From a checkpoint of a small transformer trained on Wikipedia.
Size: 23 layers, vocabulary 1024.
Architecture: learned positions, no biases in attention or MLP, tied embeddings.
Training: a variant of Muon for these matrices, 138M tokens.
Each number is 128 + 32 x the weight over its row's rms, rounded and kept within 0 to 255. Layers, rows and columns count from 0. Numbers have three digits each. The size before them is the row's rms in percent of the matrix's.

# q: layer 4 attention query, 64x64, rms 0.201, rows 0-63, columns 0-63
# k: layer 4 attention key, 64x64, rms 0.192, rows 0-63, columns 0-63
# v: layer 4 attention value, 64x64, rms 0.193, rows 0-35, columns 0-63
# o: layer 4 attention output (transposed), 64x64, rms 0.169, rows 0-35, columns 0-63
q0 079:107123147149090148155161124153168115159076137075111069114120131146171162132130195126159147129106095146116132104094117150106090160089165200166115116125155080100107112102078090094139162081142213
k0 083:105104163131089151143112122123183184078145054074120123104160124107088124156115156151161159116134137087192113161135153114080075162083085162146138089132168171160139167124073160115132167160143111
q1 075:106082161150170107129130109090160114214081079109131099168214114095119121158129110170128152128067122126104140126126122151165154116133122145090154121119133120144078093172151073068137144157094065
k1 079:190144115124076150041124138133130086129151138097116097113169121099196099149108097111086092086161153091128118183150127095111119132211158164167137159160155121151141132145059097115125123118095155
q2 086:109136113140159154107129122090094096149126107136124107104123117107117191096146006128146141176151153187152157175115112145169158104181167113135147116146032133123095146111137085136140106169121149
k2 083:153115159146122136119151192166159079111164126107099095123101123143174082114073128063149050189110138116149135198121098149129078121091155144158151132116123131128122122156136115108140108053146200
q3 093:094118182226115098109114124110147097150113103151093123120121182127129182090114112125119128132136110104160153142118167114172181072179070080195146152072113146103084123087168128149141109153109124
k3 091:212113124107128131151114145100085092120152101133175139104124179139151153129083161077162062123093159124142112148155103172122094142160194167144148042143154107121137053090132140141128136100159114
q4 091:150122061107175159082090149145144186126107132108102147194167168077104163126156088146116178087179140131072106116157100101151149125045143118117116128142121081159151141184113133135102091144135099
k4 095:153119141130075155100129107109096126064078142133146095172119057135141099139184070150144120151161111186177117151123162139115180100153062142155085154105129149151075205113151135105129118129118163
q5 079:217141104111122112164113113099102126155134109154087105073097109085143115117131147061102065162136148113174118140096103183166119131150152067160138179153090149116202085134156125144118154104126165
k5 072:109027129115178116124118133165114174147102169118117145105115148137130114178112166167117161187081115145156133099130156098085096159061146154057127136073135175099107121135152139152182126117100096
q6 075:102110105172124127172146151111132139110109156119132155138133110121137051127191169148094145095105097188164123070116080119119093157076105144080138121138180111098169174072210157156131094123132147
k6 077:120093147129169154111163107097171149099144160080178134160088082117097111109142168163164140107126107114136100117133111139064184205164122100158138140134107046142148170087087141107104109195142107
q7 075:152088129100181086133079115148130064159158105140084176123154184098072129090157177162096091148155114090150098062164124151126104144137164096155137148096160112105102153154095105091122114119177076
k7 079:151160143052127128119177095102138168137097110130131140151092125063103117153152112072128137112109131212155134134129091098126209163155116118093124122095174158114189058156111139140146149158101087
q8 079:129128106130134175147088126131134138200128161139085180155131109149188119161105127163132158112153156047074158156168126151085082135072123125122132103072115198107084121140087125109168105133077104
k8 076:093181086156126158171144123084079148134122131152145081172112152129183115150120093169137139111067164118101116100074134107156097092164164118125071079123146113128162053195125133078172125117130120
q9 075:152146132169108154125186093128195085174063161130164084101101127129102092096132108139108108095160102183121176085054153081133124107167104149162128172163127079116147128121145133132080095161114157
k9 082:170097129133088085113087105158156157081095099088090110125128124147153215121098157122201062146115128142159110135129115165122136188126162121135184118135087131149097186112137101159113096092106187
q10 072:125109092113092152132173159146072070074158093149134153116116076195156143177209177120100100103170142128100125101129150112115116130102172102139121117139118135129100105176209130077149154140097139
k10 076:150146103142100072134159072129109076189107101160128160138070109160121142089087190138162150137108112120184117110147096151137152099160072142056136164153151105150166171105123124106198115163143142
q11 091:092122096133109153137095188116129117123159122130153111150130171104132149074164153169127125120053068156194141093110112127152117125096158139086185112127156174043123135167158169165118129119146059
k11 097:129078127090188185115086114136109173135172141143168157122121090151087109125144043156165129135109152175100183122132108084098160120128130117155095153121092119155186110156128168111076083115191119
q12 098:161177161119092119091143165177101144187113143153075131152122136120157142098105141081146094106106121123165114139175130142068099234065178120162136102125126114105131127079079089154155108113132149
k12 110:109105094118107108190104102124152138081120118101132163150081149185104103162140168190129192148141137130137150072109115080101125116112082162074064103133142164111103107147145215177127137131164135
q13 073:124150100097150115146136091108133194154143170166115176152086097180091161166122095173157170019114114180113153155109102101089139152078125126116129096080147145133174141124121146087105101149105133
k13 079:115128158136147091152144094137145076042128177158179075160135090158142146120137077166125143107136162117100127162105163132176073071178111093119112149126084075182116144155165091117093123147098146
q14 076:096154148185136159097137133107071122158148153100181062080161122133115154103134102094104120126146164147121077175152137151148138047153130132147130165136121180073084121161110069089135199138127112
k14 090:097148101125097167124090166164160094132165073137106142064105175179146145083105124083165101158098127103112179138182186122153119118107107149180142096158115160099102171103089097152125130056135107
q15 086:112135077116156085179144132113155187138111160183076163130075144139169112132130172130090184137122151100138174038154147099096094139105114171097080106125118086146142122143135188108152094152110098
k15 104:089158161135188072140169049107109176156127147149107102152177075163123130140178136162164129099191142128086081128125165134131132096188139120153119088116130097154109150125140110100125123171065085
q16 085:104147145145112129055159185105075086179118121114168126150111137112133098138059120078117098165135055136139120078125137172149192136165136144195168149171113145151135090112148072133101133122141101
k16 091:160132105136084126082094122183099110152124083100130141094073154125109123097152216108167147146134118133112112103157121096116106118104241091134144123159158186122159108114138160175136148130188145
q17 082:113136133091077102128138160114094119126137126201078154113125071068108136145093084090150109135134104178121137151154075180069182140095148118128159131116160198082151132134175096151181120144118162
k17 082:083119118117170129186149149102133072094158140156171096109067146156136077149096114136096176187111140143131123099132143115096097129092167141115077145102103101159169106209097161103126198106162117
q18 073:098125082146161147146126103169126113092132115185143081136114100123092099108085139151173145076151123142151050080165097191117148148177117154138152102126093113150156107151161199135048137167127143
k18 066:184101142156107115139149089114075133087122111166090170175154156123158161080101110117138062125163133157045125148118092121120118150135123114092105178115104139179070174156170108066090162130145122
q19 080:141115118157151074113070159146070147188162173184141176093107117140108075157139158115136144145093136130137139130185110132096114136083079120102155125108135112141133106145105152218176140094125054
k19 080:067123091139150110167131123081184152104095142145181102189121143138140098116143136153116128113189136110083172103141137126126192060127133115150131116100126085097140131173108108100103142175177036
q20 070:090113060108178154160140077112107203136112126142100146156120141165134134114185151146125228091103153124133104112112116115134148119198130099184083146120080168134142099109099150094105111172150117
k20 070:134123177155135138063172083134094120103113180154152135106135102121125128098130120140169099156173131125102081141114123118172081075207128120165149104128098120140084137109236105103127117149072096
q21 074:101152118086090142119120115111133120149158100099128128145108124069133142089151102151175178116165117170112096102108210152085118134146165107104049172088180192141178169176110157091138147149111121
k21 068:082112125173099209179126097113127083091100153106144097118129090154116138112127103117138137160115139173133073169085154136150160112131191159133164087165059137192150095086140127123107189122091140
q22 079:152120043098126128132130147075156199129116077130118119171113120125132175106181138130102145118115113131086148079123109124066187180158096102138093081124138108127168110130163171141208141169116115
k22 088:137099176190179102130110113086139152134119158150155115185123107150125095147150136164119144133129140108190099181118109066170129086173100150108117131101117086209088158105144108145083111160061092
q23 089:119182150147145084124171145130117144149106144145206107105166124187064101076089112124169071113109121127117119165156134099196148083205089161133124188097120117169132117104114110125139110157153111
k23 094:130196102094083134092134156170152135095143130169105142067150125161173183146135128097143075133189118097118140106142122142125130106115128088139169061140108094094103132080157099190093165067156159
q24 087:214150119152075098090133130110111141114151130140120101161104142076143118107059136147091134155165106162197077108141079154119132158134208118116103078149141143108133127065149155110153170100103166
k24 079:104088177108163139206106118163120123122172101083121079100134198168106135143173170139132182140088142103059133169104126116129109144104105091134090109094062187146147104150098141123123173147139146
q25 063:146150091111163090147159084104122109114125162108196108134100161089146074108134143195104129147119097120181153075123131137125170100190077103137171184159108113132132158115116101175143137132132037
k25 056:135121168149091145083116123151110136111124180094113095103106133105144177147110126118181076198179127154139111091125142112173154151150189117200182089142088094121139058100138117135074078111129144
q26 073:179174153131138076106167113110080106151158095111071122146123125107098108116085143091129126127149118126233112167131132111129083138153197118147111075142164132170093135067140134147124076143068114
k26 069:178103167075100091174093066156092128171183162122074115153127127106106142122132118125150174165137121115044142149153090170144146124091151095135169099136133090082116105134148154166170136108102189
q27 068:194162156113084144093175145101120123154136148163088147163125176092146144166174147153153098106114082125172104105133088198104063168058126104101172111091144113142125130136180095096114133094106101
k27 075:178124080084158176170091100154129083102120095056154137151131129157102151156096162208100159131118164101140120121142145088095158106130137136101120187137140110147155091154084181141176085150150177
q28 093:146141068130096130181115107112104164182127121158104162144072166128150086186120154139101149078178125165170172141124120140118113201110140069096082085109178132099122100141081173165145144152145134
k28 097:103103163123185096126109086091144181101120144123171118177102121140121085137144152129147181139132150140084155122148147138118112085090103127122115106058061136185142081208162103099170102184105108
q29 072:126113085125147171143139118129076193145139121091109163134134133150141187149101142104133080091119137137177112136139094190105188079076116176063103119101146110129163167122134168114166161176161064
k29 080:128123128138170154116123129105150171153101168126138123162125142156118169128130099132129210064120095204098132139170185106090127147126141138115079079104139079157143125032085129088092107134120177
q30 095:088103122167122160201084083111156153111121167119159100128082085099163106081153118182171149125185122149135144128117125132090164153122076110140126178100111092092137196172131124109085172152148077
k30 102:170107143184082153099108135108158111089148127131135150110116053114177111109087114063162084149126120166113097204106178145172095136205112172118134106161086120152133132113150127142108076149150099
q31 084:073137118178098156131089139148090122142132170130092117113209120172167102126076098070168103165133134152107171176157076158219109077146111125128137131139132093111153115152086076120138110131140126
k31 084:147126068095144100117135168108166158148133109111129141090110095135209126139047129113127091118166077140175141079137193154106136124087074111136108086134161163103120144116144181144104161097146196
v0 106:098124143123104135130122083168079114094135153107142173134107174079181185087175145132137131117162132084142137080236163116135090072115151136131103139090147116135150072168160125102115088164117150
o0 095:116092110155113115154150133092174166153136114100155044147147110142107116139119109108121077108073115163104167192064082152143172177116083104140137102150143144087112159110139113183117205134172121
v1 091:153128102103125167134160120101083112146117119115129102114154138126168149185153143174095085139061103072117140119186125080088189190173187121099156145083111151157167148083139124104098151171098158
o1 091:101091159160110116121143140136193105110137122142122118158100105126119130079097117044163198141183140195154124152105178140182116103057071119135092110169117163088114115143131128130075167145134120
v2 116:068083169113117135126135151145115164138155074155085152153180162083155061092154129093145128127162107095158125098191111153163117121145164105085143131124070106113176109098175172121118168181081138
o2 112:161102105143103115134143125141161101095070153116196119098086110170083173147089102117128097118137159129110164206066139099098177174112066133162110160114142123159091162151079120153128114111160181
v3 089:147095136114166162099170105131059117172107133124088119178150202088114101083100069122150110118177150093125138099105093162157170116099154071086171115147126132158095146099074117150135173167159113
o3 081:127147136131136117153086120130134096119146160175159170088098066164116139111136120170101137095089140173155140135109114079138098131214111165115086174089155162052087138192155148137118073125128083
v4 104:135125120160119068138190127098092097092110112111133142082106116130171185158139177134135148082139115150121134126171180056151192106106146115188135146094127122175159094141042126150135097090135107
o4 101:090103130102117219109139131142119178159129157113100089138221145109084129097157065108101129186094112144135127144111110156142109113104120170091123138150106162076105174142193148088093156134105152
v5 102:113139126087138164180181149152098130135182169136097120151130111100174145114148167126051109117148052105096142117139114088085159098150136182130141038113111151160140137087098129166096137168111167
o5 101:117054134177139121116046110140120132095123083109159102146128149116111131118132128104191104156110209125135146168121141164179109138070106091158122217138148097108131173156152142089089134102140103
v6 105:166105104099091108087133109065110070127155134088106124095154151120093087093156090161156137080173181139186148092159136152142146170102111180175131123099161150167113175128111085112182084153142153
o6 109:130175138143160143153156097161134182117114144166123108100109116119147153127099159077094119116098144142125131190111094104149115098159180106015125107135114115110151107150147207134097164131130040
v7 118:127088140120118062111116128099115125099187131138164132050155119125111103111119102191150162113190112188133107110102091156178170108107131130155098169183141111129170093088114075158155085098176119
o7 125:142199143143135196105157103142135176164074152105093123126175156145108142119118167093103106097055127091132136162147147093110085118126151178046145125074136146145092159134122170095157099145090106
v8 126:163118119085080084105151072071136124117132139130145175116170091112164115151105072176122170176132129061165196140226160155110107148100159112125102139130135081110120151128124131130107126107141085
o8 124:097147156142149145156165127138143165148087108097106098115126178149076204090146152092150124115112109155091090108039098094141176152177104115140143076149113148159107079087149130116098139156133200
v9 087:173132140098132069156134167106087108122038091151179079093109111089108147168114179142120123118139085102146131132181103088129206153149160123148137104118129088206140154131118137124117155093133084
o9 085:095101101154127212098129150132112114121158144088099164126170103158147154106149098088109160141124150155140083133075169142179060107090146153109115157134103184063142102141090141079101110165136190
v10 104:121161117106140169122155144126111147135197172121150143087167090104182109142152137215087137201125052122074157129112120116087120137140110151109123115089103130101133133060104086191096135123121146
o10 101:124114145145111117088087091121158138105088060118058099176124175107067189110123134091206132085147189146163133127147144126143137158099144085157118144142190133176118142132140149066120110137105113
v11 111:137074157184124144159175217100146121101146122087068112101121132161154088110108108102094194116142137181099099176063156156137122137122122137189113117114150143088151106138098092173147086138128105
o11 108:095171065080109133118115060179116156127120127168153128101154154113123155164125134177147073129126109073155137103173114136114129102128115149099161147133144076169118214081147178077128151085095157
v12 121:107108148114119138157189162125142122139152126122042065151054152087094110100143128125142107078169129095085193170177137153118160126156143173108092158169110139100140088158155140078115093102133116
o12 125:139094103126108113102092137110133133123137119130236137113131117175150109165156143137093117126081091107182083224116117136138079112118078101106135111078109120170124144092118152155143184176128181
v13 092:120108123085129108103141166135121090149094079111111130084141146171139056137157092152099115174095134133137114171108086165116131191185155156065103148108100119124167151095211177137079137159095126
o13 078:130180099138098108150163113100143146081124104122118162132096059145145205155095176100181134106206149132120121121136183111101138092095086095135129085122128134159110114153052102092184147148139153
v14 125:082158151101113130112092129099151199151180100197125136134147115086088077092139168150170127088134102159134162079162107110194159095129104106148161136177084130133114139084090125137147193087111138
o14 116:192100156140146149100134131149140095132064174124139122114117154117104131124094075113098163127144160110161127201090121097092090174130181149098103173065133121154152115176120174116119033124132150
v15 095:108099124098142094152117093112079088130177151146122101137160143168176147169146081130145138205158055056115167191091161116112112173109128096063114161139124084118144099138126134093137131112165143
o15 105:116143151157089141089123174146163144079106124105166161138105152160060162097175193096124107106098133167133081075162106118123134131129114140186111106125136165122079155056129077171099149187148113
v16 122:179094171093141127135162175100156136098068135153165093101134093063126119120104120140049158120124170057118136138188115139108124173122133143194113090126202158144100154152124085104136126130149131
o16 117:074147065171119169157102085153115120142165128103127117098103131154184124134099125108180136117111091173171109140057132163177089110159143130100153130158104116123188079073092185109100141125172157
v17 089:140103106141136096122098084104171123135134101166074132114134082236093132128092065095116097083065166176155087158077152140154122146100157120117106159164137135106138108143174144116164157159146151
o17 087:122187171119147126135193143163120152130120175139162164138111149088166068146100191126106146173147093083074139086170111106073134096147069167124150080130097106160128135092139115148126107079124076
v18 104:113097114132060088118166075084073101126150150115105141170151177185169126158143151087149137148081134076124131099096162091141144140112114134159144110117141164154138200113049147076158117152099158
o18 099:141125168116155151165104122182174145110136140146160117083119152105103166054154082108129119172153122183157144097148141116126152067133148106149106116126074105055105116139177097170055154099162086
v19 129:129134118166137152099180140130087162144136191123071115139105130107090120114118126178145096143077119070111122082120091185145142132106198161101087112107094147109147175089176087147093181177086143
o19 120:155130150124118119117066080157168114104155062166136137141147163126173131116114114128127141115182115161164161186128186060134118097139049078151109106112166143146132087124122185097154089069121115
v20 103:142108125177123143154118133114132201121083093157134135156100109128132164144068146125158114117045147134130088141182138119152149106140208080129110175161126092074175073133167102103119180122110088
o20 103:110120145118116128111170132135179084188135159127134127128163153127135069135117094147091165141168041100116133104093160123113118137108036165154152094133109163159116148091123125147122097106121231
v21 105:170161095130092178160104139111174138120083102086171123154115117111124164190090160126097140097069132151152124124186100097069172124192161085144177115142116125143138146109120143128062109103094072
o21 113:107071144128157078155159154109107077179136128146100102127136113129141108093117106120150187165177120102097108108084175161197127130051122147114129147155092121103129103165146115102127152146086226
v22 091:130135178123114127154087143074064121131107095158096085078121156160143124143143139156129157134089045114099171140156192079183163147122149049134142178100112095148131104142105123134136184107123106
o22 092:097128099111097154073179150173194124100127171144159161160135124113098178110121101106119169110172139160190086097123087105109086145107114189147097109115148158080112167070134132094073108142140168
v23 100:146109211127128124171124172167083109147107095134086066086114176133109090122125119127106133138196046127081149139118126165144161117155155113080121160134107099138152098139185174155118121157157076
o23 100:106131063101125128084143142114140124102139137120187203156121079177146191161150148143135117074077179107168115147149133101128096132108081169150119131075161139107071174102085102092142137148107167
v24 087:148128134234104116070167083116130133108143136083107140069165111136117138176122121149163127125115138107092129058132180146138110142071144095132130209058100157092140126123116121130157085152126116
o24 086:124141150032132140112167120142156142149119135164088118163138165118112148095125066114110160128112100172150178162157129084110202115154090152127102049157139142146079101114171132136117161095070097
v25 126:114077169081077146117099120133094146130139128129125169127128199154157056043118085150100161154103161164117098111113097185174106075150134133136091129181176134093144124101160106138121121177122127
o25 123:135206101153157090193157059124192149170119136132147109096108101121153166154081156152175089063140113091147172108119137099085115129155112124110171108068137086127111162136101132123153107088159128
v26 116:135153116145174116144131175142153183133075070171143149107114031081130135113112175125136088117128118165150104153197150095127114120126145157131110111078100065104134076144168123159142195112114110
o26 111:108090109123109170070144124112108117128121134085078131156166150108118099200119086140097130141147133089078132144081114155104139185126097111150154146186153167215176152125091155101118079106138188
v27 119:095103144170167145092111162115153096099132070099113146051184133148166109151162084125109171113118138154138100139109144122154104178114136029119160191069093139124151077119123139170111116137109137
o27 107:115168088083051125129210134149119128108079168164112101149115092125072147132067120121147140135174121157111149123140101121087194149107108214118097121166165135132088172122131128103163152132096130
v28 085:146100094104155207147139146123062107150101084081133166163147182102218124087132111121128125136149155176149102162156150084108139120157129100122177104078149093132130077112074092161137139162128121
o28 081:076117108149109085143144102108162117139129154166097092109121057108056130158114118154127112099137145122101138082103085171150134170129128127107132182182162155091114233186163141138080144141138118
v29 089:134122067059187154121139127097103108159125102152142123120106114112149141086158120174131059095111184172132120185143128063122168160148107169131126133128169135145115083115097066103167161111155191
o29 091:110142151196101147106127116109151143131136154126098109131124087094127047167098157095098157123133109132139102144127099178126048120133156099058140139146124168136186160157129181155097120167163046
v30 088:137118134063113135119093097118165170123173107187192143098221061088148105132137131159075103135119119100149122083201105112099106157141123150133141121126146144123139136083166115095155144170129183
o30 090:126118157195149130132169122138158114134075145081096099141048154130123126119063144034182156113116169147105160173074149144148151161098139118126135130162112116170150090129083136154079121121159095
v31 121:193120082186116182163083148106109127133139113056144088144135138111102144154091128137201117123171117186157098133129143133083144147145137132126152160098131077092152088133149058110178080132149085
o31 115:107124150101145078067177140130160099149121145187091154137128130138107107146144160121045138082098125070096119114173138127178130139085138135073133114170145161159101183117138152168094169159056125
q32 111:150172126113140132087135120115125156097207206126150093097145133123170064119103069154106075138135122108094116115176178137097119109147140144146143082112076093148161119124127102166178098065101171
k32 098:157126125101091102072124174165107078132083083106143146101165162097138178113108141140127086116135136099107151185173064128125091146103202152185144153118137148106107147094089136130174101185178108
q33 111:123135120179165151111163123178200153102141132130170126091104106173149130106147076112141100168109097107093135130112129099152163123134104074111122083151015095154082123117182112123127099185126157
k33 109:127125172108115169109123137116129108177096120125106150110245197184137161090065119095119090110100131098130130141121177106149153120152072151167143129180109159114081103104093118106128153082134142
q34 137:098135138136113161124144133140088083088224135138190116090118107153179095118097118131127091150106120098078137131096118181147142127166156168123192115096130149063065126128170078112097157119083136
k34 127:127096111139057061185128137188105153155128143162140124072126132150152125135069153101143095185132112120166120118152098103096109161079099112151158091162150147075103101091157137203126155087165133
q35 127:144109103082164170120166113100132104198096119116085176169109175141111170160153166115159139103070112154182149144133145131104168149051117120135113108094152104114116070117066164100097133075149149
k35 117:104119181170151128162071087165123183125114102139200119139128131199117142083182110184124170105129132092112153163088096048118128117134091116094083139099176105092127124126145139143147128182125114
q36 120:110077139183170111163126146079131089165152155115135131184165155101151103120150090095085146112074170142080194146122196142128165124131078162119089127119150134127116138104144132141144132075161044
k36 113:113203147112141134087154099157143126084077170154042115157130097162149173141168118125106128166172080158101120102106049139152103131133145108137135117161113103182119103179136077144133130185097124
q37 110:120144132119106165138165052083122127056111155155099140169140162079090129222099110159092164094140090155138139128177134135152192120157061108105155171151134162158127120113109122100150134113124096
k37 124:108138107197172134134177106134130097151135104169120073174130112072188062126156134094098108164175147147066137135122155153108138110150072137147130126153135085127142210090143097138088103133135079
q38 102:137107109101172111082113163125089193130134095147100158157136132120148171122124130058153135138130152163084125196166130172140117118080146093126150126098065101170154111151132111113109037155195153
k38 089:118123166166130115153146102087102087157142151077154166187136118120145116158182071134110144113058149096146117101135078155224123152160121147116113086116084140120098112103076127176155153144154075
q39 104:139064169149160163097118134113111075159177107100106186120117095148120103146081106151087154143116100130161150108093180126144125107165088147170173125176138121127104066170064148153101126170131060
k39 105:159107097107141034172127183140170107092112158155137152181150163135165151103169102110115149105137149060117119070137131130112095107195119142129119117159165069152162133089116097124129145084085171
q40 121:101129104106165084099136158188149097175087077123088137147110123072155184204110124078118146118134113126149109123163145155059140169094139147118116057172139147137152089136081135149128188110121148
k40 127:168132139089181067197123125098108135137116120125089162150158090175088103087193143172125179167090136160152130099103170092127128094115119116091099132101093122111160135170153179105164064133150094
q41 111:148187096105087073189111161152098119106179102136073128147102076111205112116182141102135154148144130138175134093184106135164087123069111158119150109160149123081123159105151158178137111117140156
k41 113:051077070115109145102098133140117104149069133159094117125169159132076134176133140186097143084086086168123165086130148152111155167083165089116119146098119186120154152131076130169117171142106125
q42 106:132162148158111147129170152067171153190092164129106134135126163054110127165175136072118142203153134105136144126097136054124068141118148106077171091113136096173082130143126088147122134109145108
k42 108:161087182131175156110112039156153176151129119115106166166088105112130197078131154074148181095113131149119140114120165138102156153122179134125078124156128135153133151093170137098079089150124080
q43 105:130111110135068093132107123151102123112157152106100185145086141130180156212152096102110117140114136121075142176136110172082117176093113086179174089180140180106101110076132102126163126079121132
k43 109:089129088130188129195133126145126155124102119116081151127146168137085121154121204164145169164100113154124173080138069127116109145114052077122118104170097135139153167082081164140091134146170103
q44 133:182155150135077120153067116113183156166147098174098133160117116116175104095148166108151141089131100119142172184094118097089115181120131104156126052155133131054170098096090106159142154107141138
k44 132:072084110139148160129103107135130112125106131076113138166121167127104114138068110169130197136164084131109152114158123133064174130110107121190063113109163166175133113149075176073154141124139189
q45 105:142112110155168105202095050108146119155101137123132142172115146177078087154121092166114148158120129143125179130151112137076069130142098150143144139109079115168113162138054078095114119125199134
k45 112:094135143175148138143063136169108143127125181109126122134164091079196131142115038131163162153096165107088148157092064118149113104163109085207122122168099157152116117124125119107114096158112158
q46 105:137118107105134104126162104123151101091127185167145118119101082112143124136180124193169193072106179098103121080087144113146048133106127163119138147140064113168124136119179140109098091129112197
k46 109:115142144118192112084110155124165077155102155095121147102145106162136192082109161144121083112145118096167148106130153107190177090166183075133163141136114120120086114091119122202065139136091153
q47 125:079202088137120177108130143150201089129203144153142127108164113151137094096077079110170136128146089134122107148125139126181097065202093129153111115126115145136108137156145135075125083097110140
k47 117:160183151125063101110128118189107137111131082063081082109149182106172190127144150095177078106125121129126146148101115166139106132116157127090157139122168143114152141058130141106165125089164186
q48 130:066215164158089128091107135157143174090191170096140106078184143122120110069137112146132093120097131112129115151119142122144059084185118145170150160090139129173127127108156102096128156156104141
k48 120:187101101128075179089098189186136112139171090088147153087090134127125128082126117089158086115099073133111119176167123165142118100144180107132144101148152180083124177148158113131142129083167160
q49 108:168102132133100112116122173094152150199099142191056179100107140160135173098150142150078085140127165110112136128115150110129150140139128071127207085105146138028144116124133093126139114113103129
k49 087:133165156113175114102154101135108159140129092132146154136142102107051118185099142075078218106196121109125137098143099077121074119141074136142088112150158089134158108113127187110127152161143165
q50 114:111093080088155167188141128083130114113163120120145101064165075088167148151149139144127104163092171088090104145069129143151078106165097122146145177183133115141188131145146151062135152092136122
k50 117:171175185135111080083107184126142109147169175154136155162103119124154117114119145106083123101139098191166123200116076139133073126119173106098128112058143144133127132068096160153076112096128126
q51 116:082170154146093149103155145165080111121172150158151113104189105137144070116117152108131101130094038118083110135109178140167085084097138150159137121185080167097188135120153087131129131111168139
k51 106:110112057135084147123079150142154098132171046080109137120100179184195132125126158159093121212113148144127130079161084189120133113105144163105150125109133121108121083110126129137145144094168129
q52 132:180144165145111060122114161185141056125145143141134128143139188150179167113106119097159150123090101127140192134178119133101084136136089138157139083172115107066089124142092100122087152064151133
k52 131:128096145076174158187139136184157120128127110108084132105082156130128115158125100097117152188090144116153209106100100107071181145089115093121065141104146130117086115153099148176168164140153170
q53 100:103155110187101146168144143165119127088080133173179131178109106119184092128100088153119099177146129119112096166132112157140132066133067088153140132086088107175211096120108136130150111119152181
k53 107:118124133147125161069155142091096072157138125187060140117183103099159138147154098135118148141114126180179116156127079117158064126108123117170131140153090164066173114069088127125123115119142197
q54 116:150132151140080117093146159167065123165135111129076150135141093141116098119089111065179076130101113070106083075160093158152133207149139182114167143152165164172167107125140118133107140122176133
k54 121:141101146112153120148099158101177136127135117115135136143131194072129096140119182106113155151101135146111136098144136120152084155053151138113167095133148161043186063158142146203144074085122105
q55 130:182094106104127117110087111153127145137103162158148187115127138092079118119185149104118161107117114142197155172084148141141125128078220114111160123128138095073112086096091147109135116095207118
k55 133:131128121124180086144171097081119159203157107085175102176079152162149178151115112142120143093104118129126085093125088110133090107116095162103083103080141164159153149169112123110083164203105130
q56 098:058167134129149118178116071159132103091090132135139091098171091142157103100148123136169112078138113144140050094132210119101137114193153086073143125155115170168127097122136098163136105144153150
k56 105:183132142193147080099146146110098055192118149125077132136107186119129158107082135109133109201125158112125132116092140146179146142096154150169141107124066065111141153176116101087101121097123145
q57 115:082100108149121075134082122124139130087119109132166149169154142162049092150134099150135169149111103047063191164138145096155207109156074145141113146133157123120103121162142140131148091120092151
k57 122:156116156119164143138203110153078119121103113108147117132178105129192093158067116145108076161154099158186109139147167152096125129180074091129138111091156107128108121091157084145171078138060132
q58 114:169172146125078116105154143151111147201156104141085125127123099109122153096153125100117134124098141130084060146131091169154089183098213135142128128195109109073128132115092093149139153122073186
k58 115:099122084100163164117137155146082126171133143070149182112106157118125094128123198138110166116126113090161097081124166138108149112066154122105131162174138186116137023093125177094131153139127116
q59 110:182135105081142185104096128133138150168093077133125170143125121073083111203150095120112126136122143149106167134121077100074153163092130151155105167171189121165191144109101090139102069138130134
k59 100:095119153120161102148123082143141098088090189115126143172106173050105132132141133178113134120154166139114059118196157123143143066189108131118108146124091175148140152069164173103134097124147093
q60 115:183124156097127095110213130204111096135190143134160090072127141148116093120064178121094115096143142111142112123084190108158104140180128133104130115104088122198130107103151141113112149108099155
k60 111:168181087146153114140109134127211117124128095114113129057088155155168130102109092122112083087129152081163153149143091068096148100133159155110153157171148127075140127188117137175115117079180108
q61 131:150100089095125099140113148140079125177080117113134172166094161106128133100102129166171120123164114195127111176177111116101152205040105147134057173106110127113142137162106171098136131124131091
k61 129:075113154148143130121175118098149185080154168096175092162125121122143108131159100183145179125119186143107180102124120122122158091117085134073164123115074086140110095166107112105125121150199059
q62 114:024063093133126136142130152100127153102110121149161109168179157152141104175181154136091076180124148138100118112094123151140171105121123191166095157146098101106119082139102118158085153098174131
k62 101:178079157182071147071120177101079145063141134109145174113107123144114150107133095113089140191119127134154057116165110127140097156154127108122167091120160094165117116103144146147131107204106078
q63 126:126173097138108110135203110137151096114149158150115123111086099136156088071069166097146066140113095156077145171129128141141106082174164104201165123150106084099081109102161122186131129137119100
k63 117:115168107098095172108116162160082094130153117128106135112089117092159176109106079176125123141104144088167149040121125114102127197111083136082142134157183184117127156137075122159114137076167158
v32 095:072138165184183089160102144115191102146130135164125120077189083065096153165149125123127138128084089126141113164137110169119129150109117093125123135174093100106102124188130184147167071097157143
o32 100:133109072117092174119139155161081169131126103052168130190149165162137109105126120104168131150112144149062091111111143098093156130158167175142098129189175136163082080087111098103099173131125124
v33 090:137124121163149128150150165088118163113159167141062134091123101151179136109104138172101153045075126106162100134150137103091192144146160163145137129122097177135120095184131095169064087080150110
o33 089:153080096173133146145068101126142127148127135133181141174140139133129086083115145100157147189189108139132131192135104134139107110073050148116121168157122094064084185068135150098141103129137142
v34 105:117144090136131089118114103178079120147145112176137169165152158109169067174128133093177172134122121058082156163113158079130101170171122136118089202137115130099115104114118115135062176105156103
o34 106:136141186133120180085150131111153148132055107114057147120096088141045132110161149111119147150170113150168079110151141108088170114080121122145163096159125134154146138099152131133143051180110173
v35 072:048108202087128160078133124177128132114147104154113087163140153094169102157151192100146118146064146141091159130157145080182100077134177086101092160102131134104170117101146139123111153128122147
o35 072:175132132166117108117151118064136107149092158087133174136110093155081132117074119150116148123146110088190110131152186120028126173109114182131168117145130103172118175168067099136141096124122150